From a checkpoint of a small transformer trained on Wikipedia.
Training: a variant of Muon for these matrices, 281M tokens.
Each number is 128 + 32 x the weight over its row's rms, rounded and kept within 0 to 255. Layers, rows and columns count from 0. Numbers have three digits each. The size before them is the row's rms in percent of the matrix's.

# down: layer 5 MLP down (transposed), 768x192, rms 0.216, rows 343-471, columns 48-95
# up: layer 5 MLP up, 768x192, rms 0.22, rows 344-471, columns 48-95
down343 098:107132193138188122142093108138089122124108122140104173116186176139152159138086076138092164102087104107155132144106101118145145191171146129100168
up344 094:078116119118116093173115190082145144098103166097144091101101139072097149147095114163150131166154112108107087116140114181199162109097104075173156
down344 092:117122107125095135027124108068206120105125108159116162163137135121052155156142148153125156111130123176123086170151122141147050081108128171155143
up345 102:150068079134163188163143133178130130182161118182148161168114155144158155071154074172132152142150105100149129123145159102157111146168062132078164
down345 109:126043154098105172088168130129085108136102081163010155173153196069103164128131148107096085133141078107128120126144120152095074137145147159112161
up346 098:072134183130126111135096154112102187114170151159140088047135124158142164094163196140123158112090144179149063092158142113152123138112128112137190
down346 099:071073102092125124179152098175165099091144145142186090130143132120168115111123119099133124091080218140089118099126183087141151105128127109092108
up347 102:121095135121123141141191099106082149150112128138146108193128123188152076136126163146067157111177135111148083127179114114092121113191113133158154
down347 105:117149159144068090165162113156102118081116081149146093124183115145105089113157143148131108064130204160149113158103085141113176114089120075118116
up348 107:170193108104130104105086159151133105103159140116143113149158142133105111099195099153090129112145114038117151138076177178152130109130143036140168
down348 104:134093152114135143132172075118086143134147080107097114136098194109123142124194151137101124110208134117168171137155123158128064209128122160134086
up349 105:120119128089125130112187125141150106129136084173113131146121112154140202136115150155110124133075162129127113099150097117094129097098159089118088
down349 099:106082154157069138161145107140122075092117192151150131121102151125131092161098124128076145170088068126123154096114159167149175173136118143159166
up350 103:076155122150129128122142134112139130103095136122156151084110148138148148121076052136112179136129137102087126143143179083173093099065126138127096
down350 097:143132154103128122125103082146111100161105178155141067128127110146146174169175101129125174134146111140115113101113087151129139128138110089129103
up351 105:123134085090130103180177099125160129098189212097109137131166182165079113112134121137026155121102095161108175124174152125066125121108104155122113
down351 098:077134137186122208189131081158081110089117144107150144183131130144138159114146174053166104073111142182117117156085104182150149089073045092117119
up352 093:097141093114104114150108117133121116140151176141108171142106168128102085109131182123135027204140086143078130190223128085125145135070133076127130
down352 101:152134058131151060110074147158084093145145174051128134164141089130114094116133104114121179154167132107094146165068107117163155171113129109135135
up353 098:062105164125122119128172139165083173127110123092151118114132143134144142118113057121096184152122183087148090108120123143111204127144145135095135
down353 098:182147153157137095130171050072085094123114102146092181102072104121165138177111131137125135113106132170090136066106136104128133113156109097119139
up354 104:123111098086197126122088136126120120111085178077170113076111105211110161140147137130140195180081136106162089120235143141192167115155118097146126
down354 106:110125139101135142094131060160178141146131176163116132119163116133129122105168153137101075106081137143123135166183195117160095116106159136106116
up355 098:108121094127071084163174136072104131087159117115142096123130105139162108165142171109071151056080108177131138127119157116143143127107113068134142
down355 094:172132119176114118118102095108117169133150116140150098178126124112121072101142112106121147148144163160121114158137146148148113103108168085097129
up356 099:114121078130164085104142141144159148110064170131143087156128138131124137201134126197122129114141149094145131141164120100113171087142097168182140
down356 098:111127173171122087111133090133087110142149129121109126128167097099094147151107102135138150173092083103118133105102142123169108155103175105129137
up357 098:138124147166130201198163122200169217171119120107168209133107091170128109125106124126182114181096088146131126142121139074148102132132100107144166
down357 099:085087139171115151124142189112123149156154102097168115105179133108137143205135164104184132154118105142152167197174130038129128144150141084144136
up358 084:092098134153187197140138111180124079125163098196133115139093124117125165095199138163078139130143129170152099118116088161124059128178107100141136
down358 091:152164168091113112139134168171128135170140055121145137142113119139141101098089138168104119139079106130151130131081116192161112107116050134182109
up359 100:076139140185148082129138129142126114087108146197141109085107135100093142162142180125153170153132131097096087138152120192032169138089130135094123
down359 093:135133076131088174181173129096105148177151152089154142095175171137111114166107096122145123130137113115165127159120154111124140144138110141150146
up360 103:113138137204150177094182106127101118146117123149115145191106172120077132100129087161057157098159114095162085083133104092082104135157137171118118
down360 105:133060123091115087146085118094111109108177128135107171117087119110121093138178126177144075125165074133162142126088086130152112173073117180151157
up361 112:142068134093132149153149156095073163117133074062139160085166098169106085123139095098063142175130092133167177130135181146061130152160121168133120
down361 102:168147116118114133144165092170132138164140125166119117181113115101164209094193126184147181124105137079119053160115108099180122106122135129148112
up362 098:109153147103110085094162147114154128144137125137139143208174123197136136166121147090124143103168141158105106108167168120136111124151095020144094
down362 095:215070150080120181120120115146144099103119155110159114162106147166122107144140179121106134077156095099142159099080134110106186135121121112120138
up363 101:133116076151113137091076116124110148144219141089153092156166136087116128133080136113109107149061167147108163090163074087177063088156126171070095
down363 097:141112105177145095117113119102138088131142110110093147092069126133109135127102084080154142150087147131162156154120139160086159157110164132112028
up364 094:113141179156160156103126109112166150145100132130145193085127129193154131135095166151156137145201115080112115147135120108123145083130120126121153
down364 097:061102153138129106130064144161172109139149088128158150095135094113140133121118125177141106084082158081121148126177165098118169123067210148106100
up365 092:115117104127236102104116138140080122166121077152115165057134122151152127125174105112110090137108148150138151171097153170162131120138076141117141
down365 102:143081161151111097126172174137113156082129103111122127191089112101143145128198131118135098176122168145138112153120156159088113139109144128163157
up366 104:132149054116158136095138098127167122152174118201114174177078127157140090199133156123096123085079169173127110134093117125103144152085089147082124
down366 107:115137167110091163113079095155122151099131085088123077069161128113111130111078095130079111180192144109132113159153125134148092127145074174189150
up367 102:085143119152160152109099133181061099112144120140144177116069071169128137104144142143110169179120088129101166138159125163120180059051173121105086
down367 104:175199138156140060148093123091081123085131153143122182120107107111118185120099132133187082143143090141130109166153076071074113142127141082130163
up368 092:123131145130129095152152123150104173122136132207157150179157154106152196105104130117120095099133166143109109116133125101068108088154103126069108
down368 088:131119103122135161122128215094169100073124104143097142098131123122190089150100163141145053120152153136068101163098065128139117109126171088144131
up369 101:083112113107159170143149139086119225194123117163112137131128109118158151136120145191099170072128127135097122126108095135105060130143157144182113
down369 102:119175136156149094140090103107183185157115135106176141110112137176071078145113133163114078080100127135144114161124130081108126089123077091152133
up370 097:099140141149132061095151102146152148184129113093115090080109142126156106096073134097119105142069093107075162082144130147146133043139072089134093
down370 097:131092197117184194108102111175111060151154132106160154116102119095152133110117107123114181046122163143131130155184095094155127188057097123166136
up371 087:138179053114104117102049095103116145133127170103114133110123118143140178158142063078131142079163143140159121122176130131192156080166089121099149
down371 093:014124141127088070101073092095117189139148136156173149130150128108086116077152109158179085196118096111108127089124130128148097153131122148150148
up372 091:126118073161165181095128121100109128153128086111100169116143074175211073162134121115096137146133064185085117189148134090135131121056115071151138
down372 099:168139107185152117132208153154099097093078129107150094115108147142193099079156081080166168160071083158114165094147145136140228105149165123079198
up373 102:164109135063128105128133107111109113196126036157144162124149112097158087130128124149138190118182136118129121145153104138092140087164126065121127
down373 103:070132167150139095040124139081157155162201173107146084150110113120086075191162158079091188113050082167161165170087161114126112164160134156151132
up374 096:124149090090183133211074142085151133093116084135106146109159073183147091136102146083119142107099116126152130151164142169202078127181113155171179
down374 102:136115112191089134137179171119106078204109152150164185117121169104143157122174122093133069128127085136143121086176097129123120145110170173136096
up375 095:120098145146123144160107103091120109169120106196145182106067156138140130123122113082130143129111139083111121112095152126132063067144146097185153
down375 102:157129120136048141163090155135155106129134171102106114140114123058230142107104087128093134104119118052114105116110132129137106145121127138057145
up376 095:080075107099153096149128123084098169096116130116106117129148167100060157154136077122126089110131151104201124168173172113088112125164188068085102
down376 092:123128107122067130053110120131131100106108185156117166169172149146123135145160177161169108043155066077111129081156133145155103130146052162140152
up377 099:114097134100083116120143173138112110127095132167132161109119134108137084136169136133148102075146141153123173170138167101114099137093158145208155
down377 105:123085079111131108133147186134089144085157106138154160162128116133110180124128101132130070147150105142109176170135088117146104130139106084136172
up378 086:086101184123212075098108144125126198087117091162080046071115160185132113091103141168122162130137132186096074145099132142117129150099082112142078
down378 085:135177120162182118132170161132129091150134113105157148120130084074111170091167150160163069090134096090112138089088112150157160167133105114076126
up379 095:111103132160099138084142141146152110129118159135130065124088108116178135160120154056092123101137144144184092178133137112158178099151187170161177
down379 091:132204099163209138164107129115204154090164167122126128121148108160102107074122102152186148180117129113131152135145159056073178132109061109128127
up380 099:073133081125099059041103100145100117144064190104118191107121072118142180162155143087115155137124157088137145070127101109075161128158127160134141
down380 099:141102139170115166099129135141176114168137059139141158150083141136115122086112131131165115183114122087151039103131151115125097101088157109139104
up381 098:110085099157119114193176119084177080083133105067113106141148109141154135108082139124169139190153131151128148154130196073120102087116134084168178
down381 109:143102159123164163149139093137154170109127097063129127149139113088111143119140109082159114149127169077130077156185182099143150110093141125134167
up382 095:108156083114107068099195142157232098120162150109114112168150114145131152087125178119157169170160099162121146121131186071140143091126085108134125
down382 100:123102141101172178139092116100153171135166142070161135163131113125174150114153122104118078162105139152144191155136061097118132094104176085182157
up383 106:111103085092123098128099153109171165139073100106124204126133132157141194129136134159157115108126158180166127184134106145109119082139131165083157
down383 104:179108095148108091134110144150140165135125080117146167187104107071166124166126112188129160075133104110087113129146124102055125136153138129125129
up384 090:103125162095187148112101123111164116142114123210074064113079077145120133127170168136182102137173112168142140114163113126156108149159130107148159
down384 095:127166122084207157095125195105124133131127085070126138138173090198179142112153127163119162127088104149151082108196105130081152164139121108135168
up385 097:117149148121094107101129120154100159153136147125132127124064178062102120141143153081156146197119128122152183138158116102160150106159175080169108
down385 100:137148149145153120139103128150146122156159091170142112134145093109083125079141113123106149138203203083159125133171157132132120143155120130157136
up386 099:156164159146076132158141076115101071050189153147146148110074156139126116125140163160118063144126097152141082161125110171149122131141106144131101
down386 094:138118139148138099124168134145197087139104085169114115099109166110093133156132099069103121103098070145079056176127137155142104089091171150139145
up387 103:153132086160118162180128143133135180145160123111194163154128133134075124161086127154113127106154147175147059155166114142200046128181060032180092
down387 106:154123115094124136138074157104071138110111090077086218131181134157154092157074141115085132212142152096167059076086112089181097154092129149153088
up388 106:098066119150135075096123107091111103107080128126145116106081135173135139147125094096127184179188132101097114134153100078143154230116148137141113
down388 099:126148094146109131082143091121109170115195130112175126131154099105170105106133149163095064104101114146155144165106167169100126126098078159134133
up389 097:165099109140112106108160161092128128127197134104129152100148063155153102151085113115122111129209088129110050136186151130149102133094147140095142
down389 105:129127159123170182162106148081160150134136116172165109130121185085144106115135135175148103090087116110137156096079137144151147177110058162144119
up390 099:112075155118121104113162119175196149134108142124115138103099095107141115143129179083197169106159135159101123107163134132155115130174134130168142
down390 097:051107118124092137067170067124151102083127115188098134148118125136098093100128141129156153102124129164118133157184114078106159173186146121146109
up391 093:131153142086130078114161097044112131162097119136127135090113093105148139089126165144091141189151130147126089095141124130161120098123110138142149
down391 098:111127106151116150125136062159122125144101104126119091167150088154160129142127137197174145104164095146086145139121147123091104180104155089052128
up392 104:135086094117170139197158131131146121119094139211121139101136085152085148128120108153096165145185124120128183136101123139133132155105151124082151
down392 107:143099160223191173090105091122104136119049136144135126072134140086070146159124115107114089085194089093148126120171154148057068120142152090143155
up393 098:177078137099110137159105162069151107104156091182131128137175132121102150123086133118176124201170161224115165132113141122075092154159104093135131
down393 092:176183130133157146065093071124178088145162191093142127145078132162112195139127138141126098191133111142115158091142200082120152089208113143065108
up394 112:161169130106157154104092148109175109176128108168198108100184112129060160142148107137123157139207128117139181193169141076130147166157145124082129
down394 098:132109118150087124134110103093130150109138110031106202117140115121104152176094158146108111066160100162166076156134100119102101128069199082099106
up395 101:113190081153115109151111139185082156066105106091140102176107153123095211124102173175112117116159099133128150156137112148165145108187153151158101
down395 103:167123065190150114103117166144156138129076104069118167072169123157199158125162085104138130121071159128139156093081121139100122117095143077137146
up396 099:130124118060150160156054112122129074184080139139181171127143108081082127161163117120067117142127086076076152168123126142118067107152046122142093
down396 099:139156161108119140157119171174061115112152062186102118171158105106162147163136102134141120146116077079174084115075167189177149156140095151070063
up397 090:124071095134112124087133124105156116188165131111130183101088101108157150130144118143128151172128163189080151137134127113093154117175128125125095
down397 094:120104095102105155054102144142103176050082149114147085171135109136146071137145198097101166140138155116142150162102122138147107122137130131134077
up398 088:112108117110091131127141106140128183129127111144066140108130112138118158150143068119101131128158091089172131171112154077128104094156103082175146
down398 096:148162135124111156157137112161148078152101127175127157122089072113173108139141157138136103135085172131087124099128153134218131194076118182109135
up399 098:143114161104126136093158122123108112137180124091136107152109144127077102160105158127188098081169142137151130131098108128181061180152082107128147
down399 097:180164101177155164217107148129153115088089159168160168122144105125140130100117136134119146125092075095137093144152156128104144103091164137123115
up400 112:127099113128163064100093161090157184144102181118105135074130131168102133182064167133156035112128099135164086105130116101070100156088118140128164
down400 112:149189187129155074165158117160100097107109060198157141178165108145113152140123096167111137094118100137083169079147205145172160050118094122127136
up401 109:110143138115116130100106116162170152162146117159162180172093098167100153171140121073088120152187074115131065136113087117070139143090126116149081
down401 106:176161160087091069182166135142074101121089128184105111141150157198142144130136080143102111051107112109079114101125128105081109121154117113128098
up402 087:084129186172107145094118066195231159115131133142139071133110151171117073105106120152197148138143179101104098130166128127078151072105105176151109
down402 086:200155090143126126106185120100135133101149143121133152109054178141070055149141157190161105161132142156146127159126150163169100143129056106095191
up403 101:127091106165165116133104134190128108146084134070149190145158153157097143149167173083133164151136101146119133125122147123129123146128114125138157
down403 101:119112119115137089167085172115095184136094171159129114106131165134184069210169138178168126143137106128136166097076110094135176125089097054097102
up404 103:077130124200103091152170180109144176162144087117130090107148143096154148120116061087138129128119127156132138202179162123093180127121094062141119
down404 105:144076143142130113102126062085162136132116145088158120038172130114097147177163177147112111130115074175141185099140134086109133128159172145112119
up405 095:125142119152095071102096091083155196106130125091071074117083123135136058126133134142134147136131160148121051095099150164230141094143130169123142
down405 091:137069125118172153110145186135132109133113147126191173176143120112073162130161139116090131133130137127157160153115132107107102132110130021145086
up406 104:111087158120109052123141176138131063084129141129102109128110114119153141128183125117196095056125162124110070152112105216104123137102100152169152
down406 108:146130111151184175125085130108175083132077142171117122135104142155070111093148131150148144142140166116153068151106160085112126101168135110073089
up407 094:210167078141070071120117131152138138103140134091167140117079116178123146155137131110099144124109160184102121108157090200111129109170118128143120
down407 092:166140140185171131158119177067125118163159189146098108084132101089187085141109181157105178111102110131087141079135107152160120145148184097099098
up408 100:146098118128110148127185149097127147162094132085058115123141162140104123162108096157170106124175136120155136144167195092132144151085154176074130
down408 104:122088162174157156107033165133130119114167135082126086143120076161097143093108143136110182102094130128129122164116074094133113174106108073113091
up409 085:089144123151153151136119149106127164107130119163146081041107124136176130107089165147196155103199091103109063148125130155197155106119146147149141
down409 092:159167119173137111150160144172157165111157067071124185203159083089118132197172126168174144102082112112117175093119061133127183163135158141148191
up410 100:093120080093133119174131095067082113182060095136175142140108138150086122164120125089169137120185131163092107130179100154134130138067129114122152
down410 106:107155164110128179064168148153109109137138160116097090081092155120185093073096139147192072088135160147131113100092161152129090081154119133165140
up411 129:084137151068099089173123118139155112155157157105086148131187043139128121107136175118145123151119183178087066130155149099120128102162156126143139
down411 120:153117156127109128120125149131103142112070099137154116149183107134097083091141122170157142108093129123114100114152120120129159123137128158137090
up412 111:114138153149109106106147122116138147141166125168132182101174110119118142123087087168098135102203119120065073152130162082151076126102124118128111
down412 115:214144122093119122146133105145116123123142105121185135133072142169119172082136063157171090121130116098083121128140118124138090106125184054057166
up413 102:144134156062087124131149131132135112094113149130125113127157140144161192098142075103225160155093107113139086123148105145179107152161168153106123
down413 115:113160120105203134165109105114111100149127101111149131044134117136124116110118119095066090117139078146119154132194172161127128126117125087117116
up414 096:131067203149123146123093115080135150111125125140143105149125127127186139146118139086071125176121130097142075154164115174168104139122115151092140
down414 096:133166126137139105111118156145122155121127153126166123109125147118066138118154159101153040115107138171191108134149159107115168115134067102175125
up415 101:078069128110126144120136150155117134113129144106130139107122178119075158175118182103145165139120094136085070133133117144101141132069096138137125
down415 106:152135177127126179131153144084130148115111105098057199139109112170126094134165134136101112089096105150063161126156173132119140127104131135080063
up416 098:129134089129167182132207083127165153147144125178189123164111167141079143120107157164097119108102156099119166143207078106188154071102164157165091
down416 102:126084218113119169155158125136175134137140117121093122035109113049095163185124110109107173181136112138138123162161084146108168153140073119093117
up417 100:148142166135106119097125098127093095063086178104151148135138215225172181158160085110140075148176119175147169119140126094105139106118149086184122
down417 098:094088125114120158140131167122122154108182100102123061186169143168110128127127135189089080147133168149123172113133141097075144113077121141136105
up418 102:095090084039118144117195144102189189117153094097098119083081131148116099141127180101080215101133136071130093076155147127168136113153183140103150
down418 099:147101121191130128126075111182091117126145144166116148150163099118131121122103086089105140133129146105098177115144123114141133112043135139149098
up419 090:101145105139147149204058171142125114122107126099106121133131094112178160130144045111136157061153096090149103149144185132146089178129135116198135
down419 091:175161141133139138139148115175112194108136120100136169125123174097067110188097140162126127130106100097142133131154152149164142166128167104089145
up420 093:097177195195136154124114069097118162120121168152163125130136135087139088121147169136132176159155162119140072061141100123201113079125150099139119
down420 093:146086110174105102120129238051148106123071146126128132219085112132139105128105141124132140122093189174112120080118114139137097134104171160076115
up421 098:175080079114096180086158118098147077128138170155084140123123083174115153122155122129094150171091137092152166146067122088132159118096144128141125
down421 099:137162130069126110160172189133143097095120098154160128118185100122157132179133055135108102097149098101156215107102127176132128118101060117178138
up422 099:096152086084137170160102184176079084157143137135118119072078137106184132101151098121070157146186138139144074114100123139110194138136186117145128
down422 104:116110148166135143121116122130137128136120116125106090120098161128122126157151141140158056172105047096187157143135134141102124188125119147190160
up423 108:134142137109128077178179080125173126094115117137111127120098124162126149220165141158169155210136102094101158122097135119139158141155049127096069
down423 099:131158139083088171144130196094108076096107204129156134150148174090147099126108074127141159156060090101144140121160062130105133122099151114082179
up424 105:087164147116130085141162124106110130115063142208190124066135114148163151112124101135117111083120225137093123186085107183129081089107069208168164
down424 104:088070098134083135133119174139098115115105151117125085183138122112104027088144101129122112161106140102171124047117165123092185084193236108139092
up425 102:131133105072165119148091057118129144130139061120126091065118146125151099170143159096108203148154089171142204118114189163140120086147157106158205
down425 103:095087172130138124146193171129103149059103093126109167194051133107168144103074091112153069143124171077153119157123096116108126163094070177076100
up426 100:152151143196137123064150066135119109095138140146126123104120120126191161133150096152131203121164136172120148045107150125144185075193176158180188
down426 095:086176153150160140144152120119123123090146139150082136094140149114100132103147167154116071176158172089103126121169078109179166109162094113088159
up427 085:129167080135052171096118167114133134068137119122137167089152162120183084145104112149103085070144155141179134182169092152126137093134067106127144
down427 087:193103148175066138179123141114166147152187071072113144229152119090138167189107135156162112176096080121121158143142091119151142139158048108077123
up428 097:100110106114160103150130140111097154094118146153143081144138158167139128171140137188071185106174189165123121149101092142084110085135136053097161
down428 095:120108184175120103140166130149120099161164095106168111096114152068104157124151089130169144139120218192107141122108138163163134127052103093182118
up429 104:150125148151160116169171152120172120142041139133155147114157145068130102136169104119057155108115131111124085209106076162089124103130154101076130
down429 103:176054161134081177140075156164036132162126105100123136134119137130108110100136159149141114116141165102156142123090150139133167138113163111146123
up430 107:131141108108122134134117114137122138176086107130079105096171112190132168103095147156117132169126106148144095090146106103084083086089091117172066
down430 112:099082144097095096176144137151139046108127165025111121091082123080215155099119105132134121123118162134101114122168118122172107118151105092166143
up431 103:148156080117135106151132136074098150134142191146171188136101128191151105139128120105126054108083134099098115198112120172183135107151142071162042
down431 099:181122085175135131201106128096070155119121111144131165146154190128073134107152168181112110129117114114136125153147136162152096165106098100102141
up432 105:075118140148106165119190109149085132099138107166151105143088141115184134148127118104132141101085110079128109089128095111209146157104172072147190
down432 099:130120148178106158125114140123100147154116128115127157167120165095083117126112118143109143131129088121159154112162125163142068195116103090061104
up433 100:042136132131194131152136151126146183129102097125097111091148143102106199151133099181117123121123182130095096119108196203100091118139154133110144
down433 098:123129073119137140104170193123109099115104122124124115146137138129083109173135118126118138160141076165119131080059122165085100084134190133178134
up434 100:164096118150167179114098138152137190161071157127147108114148139173114205166153112172142171112089115099157154110137085106173164159162134178137118
down434 100:087068096103129062105176115114040146140130143124158158145124170109110136140170142139083126103172102185102137171148112064137121064158138149105124
up435 091:156090101193128159099144124127157117147176220122141166107096145114162158087162162148176122116140085163104099131118104129103069107108149107135159
down435 089:105154168129119093161169137160178143082149138116182096147176118119064176137125101121183118167208118136081134156151101073101112134184143122148095
up436 110:106101142130095165077193113119164114135103196151073137126094085127159142140173126125135117102110139096095158134070226116139178080141152177103087
down436 101:116154106088196079165120088142145135129109145159137102112132158098134027112100143146104127113117134162171088118097068124113140131082119149085104
up437 103:172052104148105119103096176159156132066142141129161128113220142105162186158101125173111099153165151066154139130115104108135100129139113112202052
down437 103:098105121105157093101095167094146079119142093134126124074117149105137097087160094087132144172121125095159124110106110155089150131186100186159140
up438 096:092117133089110144128103124089112113099162065081063140173127135173102145142092114079174111139105104114178114141200141122102139064175106095133121
down438 098:096128190157102149147106102114078116099206139094180069131171160151147157151151126119180116162122140172119137166063119147056110079089086080103134
up439 087:121146104157201131107131166140112169110056095158103103195094102099085125162144180125153143156194096150160107105053163119179100138133138102145137
down439 084:147123138109201119143119093156090103064126155087153083160168121175153121109203071152105141162174058158085178152175138133092132154096144149067173
up440 103:129171110105186135140143119099083155091065160118159127133097143142192176107165093131098144107166091090126116074144136071161094081159137162086068
down440 101:103118096197104148093095071136125117137190119169150141110126142140142142118109121068116112167141119151163164125052155131111086140130113125119135
up441 091:119161141103066125121120098141147153163119144138139091135158102100104130164078148124140143134192141105128104151125113092192112092102120126102116
down441 092:099141165111115175107168172041151087124126170147155164096145185158088123127089165136136204138149117134171160129116117210115065162138089108134099
up442 096:179116121143135114068082173107131103098142111104135137110102109126115153149139092121154143126072151085211138091171071114092158161098145137210100
down442 094:131109101159132138170162154120128160122079138149106146153124089125173116116081120120074106115151027145066166161105121112163128116142104162112143
up443 109:075132091099106154162104180130140209149103140109160103118109115161116133102147179147150156080138130074137099090107108054123138156178207144090053
down443 102:171155168152121142088153094094117111131113139106115195118145124121105166161047105121133134056101085171130096056172096154231143076107143147138159
up444 087:096084165167116146097135127150136148136075078177179171153128100158159145084156139139101078109109181127160174125146128137098134118108166104121082
down444 095:204085119126150092107148108151132150130080145133140102056100150119133163091082152159110130130141090118130122188088176103154133094129140096063126
up445 110:145120162129169141146118123084147150168069121112092104079124133131152148127158112118125074111115131143116127118162138124126126134186058143163160
down445 112:217147119164130117126100149130118089128123106082076133216101127158158153118164150188134136058135072109134120100057131150159088171133165087151117
up446 114:055144100076108125103136180108153145113100101094136165151116111083150120158135203113144120108108127115148051119137131170135123127092091178112121
down446 108:154184147168141159185127147168101105126053187193114153141123106144123165161138072111100096117101158113127107079148098129124118083112158088099170
up447 097:136119159072160156096190121157129120201104071136143137077165126127106147172102186177109130141146138089121180088154086162150114127151137059122155
down447 094:145162118137155116141104169122091147101124196191153063111150093089142152113157135082157087145142066090095155107127156146120137146141158152160194
up448 099:095097128102169138047156090092136142099162140220148077125154129090104134113143144151167143173169172118087092115098138129148115176068159138100117
down448 100:140108139100090137088108196065145144168113135161124117151146082124118176203181164155178174184102080122110073140140108129162131117168179096106150
up449 105:138098127148182147142165129147122140099088078117140181127128046143200203113170185136136143133128058135154141095125147160130130153168118144083122
down449 109:090180125108121069078136101116154140101112113101163108216128046125101153145074109147128103153140103103142176107144090144142107150153136159044063
up450 096:149097108040139164199104142160109146101143132157102078178123157121101101156165133131143142114151071131121142150127157132132169107140090106146147
down450 099:155158099165126101111189167114116137137159144171103143084096054105197130101072148112132139122121174163081104060132126144123115091048079100168123
up451 087:130123073112135177124139123127135126125148100102133122095171080116144165093114107126079138138131185173121130126113098141113101139150124125110107
down451 085:181174124151079153115098053100117120165108111142182128151104162111193072108194162055141128118108137156096145143074140168180174124136103109095091
up452 097:139075122131173129147124112169106130125113096173104103086101124121092141090135090145107135082119167171125132114140112155076198121138169120098117
down452 096:118168099111149107153097147121178208126120132063158114158169142120147129172153145140135128137114197150117086138140127123098052103105126138139091
up453 104:113185165142137139104100152176112131127136098217115138100128130185127126131098170078119117139126134112145029150118084187105140109100126090176192
down453 101:091074117143179103149082240086097137115144130109132137186147138066114138110099109155127138110076138126101131157135158154115097138117170096143171
up454 098:200148115111161160142108138114143143140135103174099158098169109137125164112100131169114103144153137109107096142125129160078149148177163120127109
down454 101:145126148129136135121164159071159087069162057136159119091177171067089155125131155163086137138082121205147132147188197129118069160158132119119144
up455 095:122116074174167131129150126175108125105139166150080093147153140200088114128090144115126131070146101125118129082083141164112114102077063107143107
down455 096:128117205137115109084171106122108087132097114109119159087106183085171153094125109156166173170086143179147105111132134081110119150152115171107157
up456 102:127096118115164125118171086182039114086154132109074127115094139072124170186108104148149167124168152150115098161066117040111151083169114137122133
down456 114:120100095097140094129097120127093192151126120106177112126144141132145148058119101147098094112123177119119077093072058115178144126127105193104104
up457 106:138127175135105173097137125117126117154158103177054144122090146093139158087127092086152161090142141181150103113153097129101109136115121134153161
down457 106:188104141198138119117130153122090111146043156119101132114172112091152161128115098093183090156121075093120124160121130122119132145104142083134146
up458 097:115179117151165158093110101122108158098129145165130149134145140126136129115125152099157127124132085127122089096113107158110082104150122100117127
down458 094:145111156120097090176145126150180163135113162118123087118118112178199094108148108127120137100147126163091128113093021162150169096090144159167143
up459 088:138123097149107100110135153143191137096141170187078099163118099110108049164152114146119126136151141147126123101118144178161111160142136156140093
down459 086:100118143077181084135154149143092172149138102105179115116194151183141155144135133120152089156098127191103136112170092114140129167153053179152143
up460 095:094155072129115135106161147140142122182152147089107098161146114109177092187145109123115138111135165142106126188164129124138100115144151120119114
down460 099:148148082155119163117151082145151120090113146135136149113136160131114143094117152151112171164148142171208082099107177181143108085140118121130127
up461 083:156108078132130062150069196117151073121132095122151113112130158142122116109120091123116197080192111189173100109120144127132086123111075126174189
down461 094:117130213125114130147119139134120022125078164109156151143159137106135122120157072107188161127181128121148096144186144140113128152169187079124068
up462 090:145186074137124066180104082098159084147091171097169146084157105208118120173109169186149166103162167103102111154123092180150086165116148129118094
down462 098:146157171053188097088144109158157117084165061167155095081142147116138131132125141133056134130125070089147115179124104146097152099133123125117144
up463 102:117087117109127133125129148134112123194109086170162129060116033109157092127110161072139145102145058134152086137170131160137111088077164153181067
down463 095:120122111123108088102140118123144142145117135178143136080131144127137147076187085068107125145133149126139192164136124126146205219123151141115160
up464 099:150120162122112076055134131134128186105117185166150115128141089146110141126150074152219124169131129136206168110094103151129103113107124149104134
down464 096:105199092134141155144197124111051130170108126156151074156070203113098138102165134120115132157136125176105192149112120109133072180128144164079121
up465 103:170163128072154130134113128141129108136162117112187120100050066135096127144160099175136143215194143121137134116134122149100120131154140124174136
down465 102:075121151119092138186130135174104147131097102171116163155130141145127126155122129156136214134138077076117160105126153088154118113144100106070147
up466 107:152123121138182094177133138080127173112144169170108117139117064157090134102063171108189141103180104106139112181102118085122171065093144120110123
down466 098:133140139112151106125153131124155170161086080118175147190145168084110171130142084135130126126111118129114132153170119114124109153108159163149082
up467 103:209082081130103169162150156159087144140148126092107191100127147132115098132162135094101069110147171140148149117146127115121136151133146111127123
down467 105:165078123138153123175149123083109127129129118128115111072179169117133157154118120164134106127085157187133160036180103130142152142125136121130158
up468 102:083162122079213131147092106131105138120091143093129141183100110094186215126148181083124134129098122101158094148109117129103129151171148136181079
down468 101:153101142128104103114151163155130060078159120138085104106115120094155076113202096138101159076112138094171152153163114055183135127152085108148176
up469 112:135120117064159124080075120086138113129088202139134087109149113145114110133122168156148125110158143140142113113131101144121111104107084144175141
down469 103:134187125125088127110150199195085152137110097107106133149124126064193141097143113095100103147088095101132101103112140112169181126139151145152125
up470 098:117103104073124127126108154134144179069133091131082186158128137128153137097158128218098120095196112169165096129132168161130078155105141183229084
down470 094:173125170069164065162122139125163124094159087092130166112058107137115070188087158064075096118145101206089098115170139141111132125082123125080110
up471 103:165113139137058054152156056148106085140165076087153132094120111076153156160059157120154133108161098167076105124163219067119075139123172185164136
down471 108:112141135073194099124127168132132148064156170122208173171116131090162117144089119128157050113062147091130140173089143089101141157223107104073124